Weights of a small transformer language model: biases.
Each number is 500 + 25 x the weight over its row's rms, rounded and kept within 0 to 999. Layers, rows and columns count from 0. Numbers have three digits each. The size before them is the row's rms in percent of the matrix's.

# layer 14 MLP down (transposed), 1536x384, rms 0.0817, rows 1403-1468, columns 336-383
096:486489489486542517523494462494473477483493496530477555520488486490511548496462467551507500487535478509506488496494494475535501500524484475530468
111:505513494506498536473489505466482474577495475529521531471519537488475534491461497511472508510481458433477501519498531495531497505491488503478478
096:500494498520463512479488509453483463545499490466484468488527466478470501476500504484547474482476485512508518486495463495544509502487472457469497
101:512500470489469533494495507476520482484478522517528526456516528491467495480499484461541510505531475504478474528525493523494485478535528483503532
098:486492540469513504494501529509473497492471486485485472508456480574483464528486467470504491496484530487491538464484498500449470499480493478485478
098:514493500521506523489536503510456513486438487493520478472481497494513480480457504449481497495487473521518479486480482531561490515505507485482509
104:469499492510532475546482547489474477510514555489495520516509516517508487480485540499534510504477499486466500508448498532444501484517545490487473
105:463442490551521559505474457525520560481511510498526500481532520463514523455484524493522483504491497493489531499504524500480476518499546498497524
095:502551504455455496534511488533488498541478505482523530510526504524516465534520474493515461520470531480530554480490479467503547479503488470493478
110:470514482529497500463530491437542532480492542521478512475482499532552465493466480499536530482544492475493495471499516499491473489515491524482536
103:431491502496539515467505472540515476518482533468486487510523538524505492517449484511514440482502502494500575494507510483467485530466499491466502
094:512496508478455499505490517480502507500504465515466511573483492477454519536532506533463505502509515494563527488495537516485497512529493480506510
097:480518454510476496538518472477491503532505502430492469491527503486493494493471521518515495505496509470506486500514557496482540538515482527476483
105:498461481563500488520473483537497516495473466512477514488504479534509470552457510533480503497510523498517492455485527487492536497486518458545510
094:477533511485539493489521529506498457464514502472511472469495503482444516490528572506492496505544508485552563506484503482490521532496492507488512
095:488541532501472516508535506495491516493539500481440533521505483481445517488484473483435481551500471495507470482541489495520516523518490488510498
098:519493471506509502542479444483482509498506512516531485541456527471499488470511497482547474468495522522489484456481484452528495512549505487488542
095:533456503499530501521500494494487485498504488548505499492476490516481529495516478464491496481506470459498483484514548545531533461497493510469539
104:493494550539493517543512503474497497551525485523478498483468467500512513472490489516466513472510532557489481467527479486556468543542486496482465
088:469539487487460496520523484507462520503533494521503500520478466511460524509462499510494454454483504479481500549498491476555437507533469544504509
093:522518528499451489518438509484527512479509527514455495522503460518487478484485471497492511487528541512475474462499517503479491496513526496506462
100:507546485477498497518520488529486462484530496522496526461496503481493505452498519483564513460490497480525494538480504526508496468543562499505554
104:530509481484477540558511504526509488514492529482515460493475521532480446496512468471483518492476523508527520471522500501491497522543503473503480
104:495484487519484493524492525535518516525511503444495487428501552506500451501445477465460509490530479495501512503459476494510518470500499513496460
098:505507499481516531515488512512526468498523478479505516539529526512492506538543475525491505465517504537460490482545496526478484458476516495479559
096:485542489553518505455504486476509496474546467523519547512550537493459532536504495493471474514518501463518467502498503536493494505533506516523504
111:526514505505529495511524482509498475465510480497516523538491473503525514500514458537481506531529505462504540508513482488498469467474487511499501
100:528484534488534490516529482527541463526489500528529522500458479517532492497469471511486490473493470501531513511438496481539501509532497470519504
094:502491500542489488472470489494509484457507465517546475445477485468526507515498542531457485539529495533489492480498480478536510542504467504544511
097:509505501447512484474538520469507467493522500493546431519491539503488494512487535463472487525495478513513451484459518473492514480516517496484493
107:484499470469531514484491496496436516478484503493496573497490493495509518498468498478510511511531443539487522490524508464544505531504484450503472
100:519472458524540477507452470467486448484525456496468472502530548520471546507521497474490452472523500533515523493480516485508515496503470536497479
111:519542520481459506482512447521508473482496526464497481527493496508485516445493486494489484472453517570499521508487487484430491438453532514522515
094:483497519454524530544518498470504461538534489484500530511515521465459517478461509511484531510504509512513499476461469519459480498457566488500489
105:470476533542466521509491498523504477498520513553466467503510495531506469486443523473532518451499530534532508478477475524455497539495527515500514
102:541496485489541554512435463482519500493480516514525514499496520488534501498472545511508521520499509485481540539473481491447459506472543508508504
094:519464437492471494520493459487534544530496479549436488504465463504518534540513487503493504490451557497499518510474499519503482516426521482491492
098:516489507500462467511532494503538487495531524489500489528598464500513488466528474465493534524514498485521515500506514458526488535506494499533470
089:486484478550478507516498516500489486522482546486521498502529537482510486527485484473484473521491512504518517490459522501473477507518501522454525
100:498514525527526517460475516497500528536502502483526491484559482474450488490539466535529532520489462497467492504537511475484461461520491505556468
097:517548489475515537489480476481472521513509472468512492507517496507509477499502465535491483494483520531517503497516539535471522504514529493510489
099:508489500488505502512509480482464504489505524537503511508436514466514510507477478510468507514517480496477501479484512490509482521531523512445469
093:500521486481458492484527507435500460513448511494516516554517537508497514467491542518486455486500464532507448498518483482554521507511487469506520
100:504497477454481490502523491485537526509547498506509511505488545497459434491472490516503489471480504483528472503530490513471487475501525492537525
098:537498500503542477458461495518568480504481507501541486546532490505520480484522538522546506506521494534485514483460469536509506481495500515511485
107:517492540499491483495500458497455508518509489482475477509537512487474514502505506525499482495526507502505542496514501477509500548461502519504540
094:469483478545514518487524491524527527466473488481506512473457465523514535489501490484445541479471544505551486509539532512501506500486494472463524
104:523504486476508526518542503468524494514518468518529470507555480455490451444476467514488523480494503512488475466493507518518528478466492522470496
101:503506495510480476527519504497488459487483489519466468522491512485449477509555507470443495512529514517533466495482493490491507511487518513477543
095:465460489506475472488508516454518510478514474459492501435488493488523453474473519505505509532498521463504483500482485489472515494503527486459507
098:479536557501471513450472530490499546493536522497540461457511526494506479501472504497476477534504512504458532481491553476507513481473481504480543
102:489560475491509483530465529503561494498505525507485514471533514523545506527508490541467532503481485499531486506528485496464503502525451536514493
101:503567480526496511523526517517507496479509492473500524532487497509459526504480517545480504540519494502502487512525513485508486508485502494490517
095:487490483500520494535491532494524482496526470518499508527512488500478513473486533500473465490487492499520516556503493509508477521487505487484484
102:504500475483505496500521497505493473489535494443513458501525510523508538522438462496534463492473463532445515470528483505487509495555517519499503
101:497489491495477523492465495515521526446512486542519530453527479528486543478546524480509532506516521490507492495463496468501484480413497511487514
097:470480547552501513488492495470500495502512494517524473471504492474521513476447488517522517441527576507548536508500514504485465507505486509515530
103:493527461504495564513483496486530485480467523495511482550523511452489481479514528484486526501531487525515515489492494490523526480502521493505512
107:538475453503525482506505509516489510481486492457485458500500470524474520534526489500499444518499478528492487503506526477517472465466495515484483
105:505533467491501523519506530502502483499466501497530470521480513463504495511498493516493454501538504485544463482507495492463537484501511537457530
100:503476535453482500463513486516523508544489490501488513524491511498515491512462520480494507495447517478511470520442500491511506499497460485503466
099:541517541501544455469451504490474497491516488499472536463521510506518471466482489502442487493519435501501502470530517507476497483567496533484507
109:506510506525497423524474525514531495503464486531470546522480505530525537516514511464530522486480475514476514471485511529513534552491495546482506
091:505551476532481556479564522533506505508539518474469530511492483508520487492460512525473497482494474501502516453533512483471459497532475498509490
100:490477484505500489514511519539479501490491519509505451511525487516470486493537494505507545515505476500514481506499493475512488520470502500571509
092:499485499498451481481514497481495542483502505513468485471479503502477520470516505526506481497490548534493529507467525522491497484521448515491507
# layer 14 MLP up, 1536x384, rms 0.0859, rows 1404-1469, columns 336-383
107:490528506518460482542528502489551549501503486513475458523461530578518523525476465546478512486518470463509491526522517488503522466474481483468519
098:454490546501496533499492518472490535497474460512500472464565481499482465511473511503455508496510437482483477497505543541442506560476500494463564
104:510493489504489492498499480506496506453501488504533527501522503480532484492546543499488506476528494490500493512502478530530519484554461528465475
101:545501464482496491524482489485491533505455494537517510498481480495497491478485506504498474458498499493498484492463490443529510500512493475463497
094:487549500494515542500536522522519477443496502482511484520511527517472472523534522509497451517495443484444468510459508515508456480529506507503463
102:531500438531497508497464498502522490477447536521519496473476535482503516461507514497461486500538509530515515482508524505469465533514510520490486
100:498517476533496518522508555510458501496518478499477481478515530535526497482457467486512449494466453503497488538480474522474487497510508506510527
095:498508518504476476506475474461541487518542539497530522483484486494498471518538520495485536484465541497533481581560507501513500517511482500518509
111:455451451519472479473502467469500486480504515492528477510462475523495517510466518494542522510516495545556498477552488513500479507474524504485505
102:512498517491481489516489505496523500455459437506501440521473475535514488495518482496515477497532461491463535496535490488461509473538523529485514
097:479502478477469484467514516480514485522531541504522529509524465478511516520490525553491549504439448480474520466484501495499527496539514482462512
102:485519512489535519474511457471490474520481486465525516491501527511517507537491502494479430472496488494489527464493475499501497470501472492479507
097:486484488533475521505483493524506511512477508483500484450515505485530474500528518489518510456538492463492486500524521476468500451494509479503536
100:453429524534531507518494521487510526464498510501501525518549492527501487496503487507477534557491510520502513539474495504474541522504487518510538
103:518525490511486466446553474467431492482529507508467506521481498470530565529515493533479518488503515497505492524473490500488512462491498530513524
099:504464505506476434504517503521508446529490463559482509440494552488498476486522522499526511546487536534485525530507510511497491538446496475515450
095:491491478536483504490512478464503521479480551452518460451485510516521456499521507508476514480478494491449481483524466488485496514483531503474480
102:494473509534492505496521525500507466493440514448493499540522512492529566479514521534487496524486464522453420499538532520474489471488497470509466
098:572508495496532471474515521464506503511509516469482478488530546487461527506551502469536533511490466515483497468508528534464519493512473538517505
093:514511517484475465477518478488501478473486443519487475537481493456478461484454506513471491461462509479507563489486475476495490552519500475535474
097:530513486532454466471496486526505506492485470483469493513457493540529488509528524477469488529515488499534507512514501504484484531471507486535541
098:491496512522507515514517476472496512453496459503500494480475531514479468533526515530516501501486511506493486526528487512493479548496480499533518
100:501495491520534511485526516485485544483493478507505488459559514475512479513520509503555481494467481539515498500533480529490520520515492470464543
099:551494474530468457425500472491488495521527485502501558471501490479515476523504520462511477517500482489548516486501507525554536498464493510514501
097:467457484499504457478504507535485471506476485453488470503479510492515444490531509490512509501491481478470456514509519471501469479507481478482483
101:508527506458478483525496449510524528498464542457480510493514523492556448516489475492507458506509493529499542528520485522489490512498464479518516
103:530495480476486489519528508492492499484502505517488544535511532507464501494498532532500520522515508478522521510519523466441543491517461463507480
105:491500502481503518489506506510524521530480477487523474522445479548494533511491510537493515474488463496503485514507528466490490499479482505523507
092:490484461489517498506444537487493492502509485517521506525468479483476513490478503520501543507502498444473521510477521459461469469528471472485549
107:498488503486522520503485454499519531508534529504467503462491485551510528530470498562503523527478499504540479540498520469466495501502501507444510
103:527504488510541491485505508486496522456528494474507546523498483489562509441464496514504450481475533505502487487512543487447498494558515480502492
104:495547543540500512504512542482466480512477475478546531494451515463486543475504486470498532531463461487498474501456539458485509551484538536507501
103:489497508462495487479510515510472493543488465465510500517499486526474467501542465520503475512516538522530485492522507521477461492451498530495481
101:546454505502500479504504498501478482509480479499464515526506508516496495486506497494503503494484489512505452499542476453499494533511487448511485
091:472517504527471510462472523465554487482494509504506497490502538521533540522542461486491508503502478505576500475521496484484516477471495547495533
096:523492486470514500495532506505508514514465486498506495547511506504489493492495472490474498521469483493540480500519507482495483505499510543478526
097:507518497487447501511522534461512497505527488464513540526500494494535506488510496452519533547463498483483541540486525506490486469489513492514446
097:484495479513451466506459489526517508488454474516459536531514481486506493474485527485490488481496491472563485501468476514519504521488480500512496
101:514479498553520502485472455504475498510529495511451501522502517500505505451527479463513489512474453491502459482531514521501485519488508490491527
098:475508484503500501543536508489507511477503514538493504540523497496491506498500508485500482534516473506522506515520485483489531521505431519495548
098:493539537522516500538531545485496547486463488523525530491529509519486532532539488442515506516500476491485483496510494501518535488528475467533508
098:510497468533494487448444509497532482487500522493558459535498493480505527507494482495501488454498511517495516497535491497507549514453526498516463
096:486485500548481524524483501530529523532494496528486546505491504487480529498488553514507469454524466497490484489485530482523484510463503501458525
103:533560491520545526478495516492499469484487508548484481464511521520503546506513495477453553464515484503481481497529498451470503510453494477490463
100:490492517502493553491492438496507495515483507507509531433516462536487510491455517474501555512492511504514488505481528554481535495517504444511534
096:490511433455481519508497467539537432458479489478494497500418534493526520468519529492483489531502523473482528489465528506490501488533496533488476
104:442524530490489470504453526499523472507491515485513501457499523500551507498524473509492488489511517517489455472512482521531473495482543479511471
096:494478499497490505470480545509490474518484489487508498509476503560542509492460550529511498487484488502487538496548498507496493491498503459533474
095:508508528497502476544523516479506504508541487505478481499480523488539532506522503473502505538484470478451472512472499496506474515505478527471563
091:521474498512450519544502528474527476500517520461502493485465498472518444507499522499506482522504459475528547520508487473464486500540477533473461
096:508505467466491484531512532487491519531474519474511493464455504491449535460453481498492446509461496474536508512481533509534480484520517490514471
104:491519512520462515539524477540469524488540500541492484521539509544509479523477571534513522538488486506522498515503525518479472467500473516527501
096:512522477452474508503514524510520498509488475487528489481501531485510505521534499523521559507524472475500518493476525512519524494461485512489528
103:484527564504476502481485543512513497502480484493503496506529489471514490507482491503498520523439521518497497499512518528514498493490497491482483
098:473489526518478514454517513508506455555531531475533495462513502521502488543490498503544486514481500516501508506528560498523491508481511489466492
097:478463503492546526465488491497498506533492504509536546492472513477476502481519506481494503450511494511525470517503485487517520502506499490482462
105:507513492473466532464519455474505481520497502533486497504481486481519493469478495475503507501538506562490478472497491479516508519509507460520492
102:457469494495510483571515520508491477501510472505495490512487482486481462543525506507451536456462468495504548498483555461501452491498496545483504
104:502464489536518443490489495505541460461475482544453468536502527493558498511514488481494455510487464512505549504504530513505494506500484448509521
097:507466531458490504506521542501479513491551497487499526504474499472506502500542516548487509509515531487491480486493509500490520522422501475495495
102:491480513506499555491458477526480543522457508515479482486547493511473496507506538501497479488467525441500509552463485503526467498523485477536510
102:494494520479491524517498516502518472486489503522493546498479527476449489499484503511476464510470510479473500501501467500496503484471504503461473
093:485525479517468499511497522494477520503500464489513515577457512497520482491484534522503476495489490506483492492487534479468478493506484560514525
097:466534506517492498506506459450517465473449472488500488552487535492553465540547469531471553496526482497555534477535538499511527497515504484493503
094:574479502506525515477501475465446511492510503492549482495496518501476523543503516489478527502515510494494472494478501518499456516481492527487474
107:545513554510515522485505485473496504504522462485544505516517524480547513510537522516538478491501463473502445529518507524534520529503507502479522